From a checkpoint of a small transformer trained on Wikipedia.
Training: a variant of SOAP for these matrices, 113M tokens, 3443 steps.
Each number is 500 + 40 x the weight over the matrix's rms, rounded and kept within 0 to 999. Layers, rows and columns count from 0. Numbers have three digits each.

# layer 7 attention key, 96x64, rms 0.145, rows 0-95, columns 0-63
542494498497492443522504474504486486511524505475554518509561530498477515437515473537527418496540510508521507520553495470487485505534482501482532498519490468496521476481540478490470467513488506
494484537540533483546444544477485504528524547468466518455494478459487490508462512500496478498475556493512487509507532475476486515454524525541477535458464496468462470455517497505548493516496444
451482485492511520470507562537457525488495536463484507514487497516442494517503505489486538507497488507532502527528481493491468477502496493496539445529495517497476470501495469501494497504462466
509460494475466491514508540541550498544479451494507412525481548511482552494535516522493517486501490543486517528497437480501455498495492518517483494482542480500517496502478504527477527534546465
488538479493505482456530521537493497520508505506454489504502560469486490518522508465523537553490490513519495530520495531505498504486481502487517516500529534506496495516465505508531478509450504
465519499467523465452468498515533493497476500494481504559499459512450452492518506434442502515479477504519501439475477489464536456494496562498525509531548463506451491509469520523492500516512545
463553487502479563523547501515491525529463506458511489540484523502504476471465492476519503544491497510497528544520479517456483495520469492493461502474465525537507491497445501513510480538493467
546505514565496495494496524489470485508527505510499464493504457494518517505486482503472530522511496477504486479474522522545467476489501513501499565551489515508476533478481485481478489496518487
474491476516496464461568480480488512498477505472525455504471485477518509527534520492440533538547495531469522496498513497505546496462503494525495499512473498528524467459529469491523517541483464
492489581490470518471510494424498502482483514499546546482491515516505503492486500550472530557498516533523495562489521476486478530465574511502529534475522563483501527541493517503480482463475503
511527481535460488481513500459518467512433486492502494519472463507469531478477542553512488508541508467507479486543483490529510515463536482508506485505490498459486490533502511548513518494504448
534478466501513440584476474556543453515517488520491460528523530550476472482522485515520459469470513503472501526528510528474477494516489518462484502484538488532500484451521488536525483498474547
464474424512483515511492499567480455505530485535473453527503506498485498441481489490514473482439545505461495518477503491491504456518426448512500483484494472492500532495525527481507508504515532
561433482544474529468504532498515493539509493543536512480465497558482488510504503530488515457501500558550471495515493513543513447492500447489508493475483508524550519527469493502505517515560488
512508505489528520509520480504450545532522534500526518518509538525528507512493482561509510489560487479496449501527502476525500486539504477510512496464530485497446463487490449453510484507487495
506474459518504451515505491482472526505475511470506499514484509517468521466506491516471482488511528487489462500479486505503502446464537514493507527475501505488441531513466536474520548523482513
530537530495508488515517481482450498485487483483497482525441504537519509465474514513524492515465484560500420498519474501487506499558491490526503467542487552512485459538456573493548472480489510
472522539558490486453498522518530486523531482459410480519497511491453530517508526527472490514517470514481484478475508509525487561502479504485519519516489528479547504501518526430493508483542504
504484443501540485499496527530483482456457494480526503504497495485523525487470519510464539568506506475483466494505482519506525533480516477526520497494489497527533532468493474530553522500488493
487498498509489498510545452506488445537505471521480508529520527516516531495474448509505518487560444493550529488503514514528457527471507463512493498449451544494522568562476518495441477496504491
516501532464458514491541487539469474524454508442533506517486474489534464516428487493542506523484463513422520491541529525520514511501496506472466500504467524496439518530487483460454540456523491
506468467517513527495456498532524543470459504448541510546490468496494488493490511542497493558480520487475488453458541491464506504517509519506480480514510510480484471522487456482489517486486492
508538552494483472523501467465499499506499505531495470509505487465498431475501454504520492464527534493487501513474516505472497562496495556568465503458529498500500492514492520502522466513512501
484488498508499516500496464518480550500496466526510544503538484477470556510517501507465522487488490521463540540502473534436513491488522474492503527501459560511511519474510515513490466446507434
518499475486507489503468497479497459497489486505485524480454470468456522432484479501470558426518485519508497451525522516524520471509507477506475491532527497491543554495508513460499471514475505
475581486501504529457494517524458487522513501481498487487459498521494497459475474551524596523524479527514496530542498508530516505545469476471468485482566498521538507539480514539544504548510507
469529522471523516510556452555527477477500553475571475474449487519497474528523497534506555501479517505489514458520503484467490454491475460507496466492470542541505501484491468497532498505477481
475496573503489498479500488517500536509428514526561568498501481505531540547547507501516528501502528502520508490507493505458470489546514457501518507447477543498505551517524478529473507528488497
515546480490481482466497473474479445514559511499481487492542518468490540477537503459473491499472508524482483508509514474493516493464517495483473503466512476495507450523511496482463444473544496
482478559536491520494476467422482493452508452476527496528543485509448480492490539528485529474490533466502479492505470538489571555430530497473496514476503559459517473541461476507495488482524490
498546504510477501481515450470474517513454543519490485448506498426511565512483442519489523471517494519508512529511496520450533501476534467483534479451475531486472469467481487502508514455414507
515509518464470522476515445555487485559462490534535537486499489565506502502469502498493457492513480500487448506463535495483489461510516536492476501518497479509492550428533530478492464503507531
473491423505527463517442519520536450488571474509502481537524500511454535487452446505501582529531485475476502514468490424570484510489455561492490482483487470548524489486520486443471508467551484
439529524506562465474556514534490482520533461506519503479569541466576462493499492454538541458444469486520549492497488511455559514569520439487519510514495507551470543511528493547495539505494566
450557461506512522487506595425550522546484536470541462498432507423415430498507536488542519479477521472510501570455483470548503507489492520486507479465487513491494474518427496517566508522531467
488501518506443586536580542414473508437542452548490526516432497498503448483575481464506486508484487512493453535474551411467466504507513453489502480506540493493519466485485446522490417473533481
507486550517507516486476472504556465484494522461495489495414511500590572493472508512505572533517499508505475515465518481427456509515476457592576499506489441512507519548531493540545460500467490
499482511513480518447486491508507539475476490458516484502508569457528529485431499467525504469531502531493481514519484513527469486502529485476598470482525555506476479507491414463508492573461487
465514418546484575506446476450477533529438443456510544564528502522517496529455466448467476570446542469440459463546493412501503463539524479546490479483498522542502473481547464519483523499527496
456495501484520449501514463502485465547516497457463515433438497561506508511518571481554556472498549460449556470474513527469475431471565497497470527480494545540509502484517506430518451448503479
517495516443483493488434452454515436475505507543499535472501516578526464470459457441497468418489551507496492537483525545521513527503475469524501562470507540462509512494468500511483532530542474
433426498480519448456469491549570510439539494511525504493510499509464481487543493508444396477478454491494559486470545504503543474455469505546501492499523484507572554571543506485534450492534482
521524486542501508442454485451535503416469573432519513550547540463507497531447548542519556528507478487454536511513488465452553520467452498545533490496513539425531483490483520507479527490478473
528547527448508452442539485546482481468452496519470533516556459485490447466493485533536523501536538461547482489495467511435496484588506537509540490482556549522551484509456511477542512495521478
502506529530505568517502510532399575500492503442526572514487508523533491526452468500545543548549497523506528502525569503512544471518438428539505483543475508519446584474468418572514549462465496
522438538538448526465472490542535514486544527517499517466477454493493530555470501487493520466485508520461510473541606455424462553518492522444485510510564488481531454542516526436495434489498589
501491493560462546507514440517556481528548533482473504542457503528477460581497452538477497460462540486518499562488474485458481443532470516510475533565441473532457508574529539500530458566523486
518512481477528500538537478476445452525515582521557416512554546541444520496523500475482504461493482479505518481431520472513470511540559495495544489511456539536542485509529502474438509495470476
454480472493526455444493467480482622483447493561514420488455409524439574558467474511538497547486477456544523530456513456527505541489548450524559500485497464444563447468492511537511506535485491
503560490515468460560499484499527496498502506485469462500497549470572504549531432562495491479501490497451477537564487539539450542490505486521508509528472482519541499561508429415539567449475477
506469478472507440579508433500541466578493475504477502497520524466463391497505441530532490453552498507511488475451521495473553535402454508475521562471536455387571509474599489521542466481489527
525542480488531508483551528441496531559520520519470469456425454491543548465450525527466501540438502497484495452541511559499510535460458477497526521556506569499492456509472489511464508457506468
507529530521488572519472531550512484502507436526469506534524473470498534562545556439536520554537446470453528489486503498456475481523536427495539503560571472463516528474447482510484574509476502
515508521580471488555483444505522456509540544536465486511501500511451513480523510539468480474539459449484440474517499591506479454486520510425452461511522521470504480549523493556541520473539546
412481533508493512566474532539510537525529468447478415505549525509539541545524560514444468508595541439435491509467491518466510533482499525567445548563508537507459482506514424522489508506544452
543525515464474492525499527504572558520497543566518464500504526547504495423475552506501439488426510487430426526482534431526503443574503518490542472512537469439491470520534444485483483490511518
516440497482558483550430558477544544456525475450431495498519510488498480528511512458533475535520465447522509531496552537570473521538490533541514458430562498581515447474542534553466552470472506
473484475445511544505452512484469494480517494504517491488554549536470567503469491511515461402481529551501488543474459521442531491533528495473438486528548490419496508532486508461618490526433469
520498444500468420533388528480493527554573479553537539468519488494494478506549506542479479434504507544538533464427490480474504506530502534496512482466550435574511438529421463627470506514491510
513507541543508433511483522504526481490557496544527499568536496450518541506484534460533477517532539471494522480491506490483463439509465514504533514432410547426539448476487494537486549444453511
494472581487473488497533450486554490553444485563475488481497567523468518485524447484459484461572473482454523494543539424481495445459470509523496511430486504528467570521471538494489519488523528
541445518536515514478478485499532487509532478531430431481517514461466511474529490496494522456455538476553471455474566515557459443526458507515429578521536411442485504537546504437497485519482452
544579497564507500506556513588449514492491563436519479437536545483521509548492525518513547483460516501464429498498518492511533500520521450502458517440479475540524507408447512472531526535473509
463486537501472602559507489515535508561495488518524470535487510507545482489408509536531563528523511522485527437482557532530563557470492413475537493447479529529531478509475567461536522497501477
442464511519492366506500449433439431530516407543481452561508527503521504506508505491509459507547496452562586489611494584509499535482458413506543462422462504469597514527575447491551581452461529
543545537458505461522445493477505370413552482601593523556482469463517549507503457454486516413522464546548406499463465356495563509523428494475486404565454524488491536627470562533477544550389429
407428449479418485544538488500512526465445509536494584536549482513509473551496438543485543564549481530469541528427499342453431536446505553564644556476473434545491420499476402566432475532581519
601425476484424455504514497472478466420525501540446561588479556449526509467420480447503470488496535561539489405585501573497409496493492571386505441452485576535438467489483543477525495544482598
475391535491499536524473492399490496500531453508524514546506488514531475541545540425443450373527581488492562530539513493508512535537519538518485581528538457512398507564485485554478487529562563
491541631512579462485541565445490569473537498499558438510546467429492436558445542436555471464472572500483601493464507436478471482614458580527528503467382482502395557445523480475487542507437554
593508523503513468586561560491537438573557595373445423532546516489514486349538524461545487521609470500443443507471508615507439464505444534504503548607534557483405486408471505432492450475422461
414519508541564559523567518545642419541456483473464604605484499400425375560572464421534548523503448561491459555522484465509525416488512545416528474537467520488479587569511508452596473427476614
491582458409540506552486534414499583525504536552483484466443559491520530466525499477484580389617596472495517611454500487481481522437466517359605502401536434482453506475474503545516515516513527
489399548400491550483462532497616483555504424516451455464460492462466559481426578567591522426553506540534508400517478487582490462565468546580602457507501476470530413501609501450552426460464425
525563495428505506483607498543540464391337513581395548468491547496537488487494537449501483420428545492485537531566480462533547473527416497498582484521578550546479597528508460404434491538555461
564496506563463460508496502444560505618466505460401436512451472418536502518495522509526591565452553441498466472532545485520558478455480523552520522434482509552401466563564598473496520502594476
462458481480605366444482481534485424400484549567522474573545388553453522420528556479533566540552476533547479556514514549481461427522499495581480544396503515504418568466458581581566450526506533
520491486499483412547442419450505411454502535451475440549474468502437531512588431476408590469530460493486453492500503567459506548538535506526537582578530463600516482557542597427511598529470427
480495462535519496603448491576486485401477507524458512509506414515412563551500540481473452459528468411490544551592435436540536483520455535504413408550487511399433311476466551431504489437566505
449500543563510444426409387539510570416410548475466484494552590420462444505530517516542533408552478515502539512579627493533442535471460528490468453596548489457523565499459464451559541487542470
444473490542446460521524474540407524431494462454425478503489483539434582559543475515484469441500576546566483601459421580572410482439585481487535521494466526484572534468580542398541428569512562
620520428457422513481499454469484490447447501398512533457494493544440531523416515518573540575539556578570460557538505521579507526486459420495456529643456436451387506546579405566585472547534493
530575405503524423516499456478522455528545488474516481500534538587489430539587488606491394518435555458481485581457446435489441436583522518581490445391506407610477525520525417508521512450509498
462498526453523576507476561531480523439500575451505466513455535551465398507525571617458470403525464501541474502409519492480462568571518551497469463537573536571567427462505569519580455551452439
529461522491567430503590494563441492457582443555405508562537457500668482511546511548515654512516531492487467450497527553431495578492447580427416444562533506494492425465642411483508444442494488
462489436480530416501565529630435549492515492470544410556605534421420503553446445464461519410423480498504510505434434595538534518531530514462503486589510491540449481489506457474490534581507526
506503531451439545503471516606425527575474512572528497481499477511402538572450479521521595498514471397484491547552503483462421466615510469446570479386520420571479477512474568489529499399498498
459429465496486570495485532531389480461453458375504548461506444480517513522586511479496496476543524505518543461563442537390537467580543436509624450486544458526561494475509488525432529534421503
608537516488527492430395469486569493516553564467408571406486483457451585549550511474558509543444498453560511408520463532450408430531458578423510528488500421474619515410490463512404580479501570
508481428378546397538415530530435532509524594391488528453496498577524439521420451581384477513494503516376466529509552484470578587544511568501506433461514432337470610542515611422554459543470613
474460579403522517492442462482531441562414496515492519570598529522450532528478492494432468550518490451469563627491404523414515507494500501470534506569531577485461557453519446495509589469433450
594458475474571579521459500456531510435499381515478539526548587495549540557428529443389511517527438476552505450508514534591499542488439494529439485448479500579475554440556533441395544505404541
486502456572572475526373525526502526477492545392545577532566532457554540552458501500589569476482575501457452470508442483476453475461557548566513412401412533543507483571470488516519524531457431
407535472542457539550535528499482585479486446531463481504539522498539564471530541436546530520558466490460474470472587442509413467520507395544541474432530471502460526453520484389514521501437526
457546563526508542511528561488538561411479557525443517474380390481543498556546398555501442568508382559496525502463448645553413596504441455471495472518448430534455535501511539504475514511459479
409494463500520560457520532433458463472499543516554470632411464557511504562473545397488599591448580418482496527524521461585495510528517536471491547548424502487659493462520465482475475503501504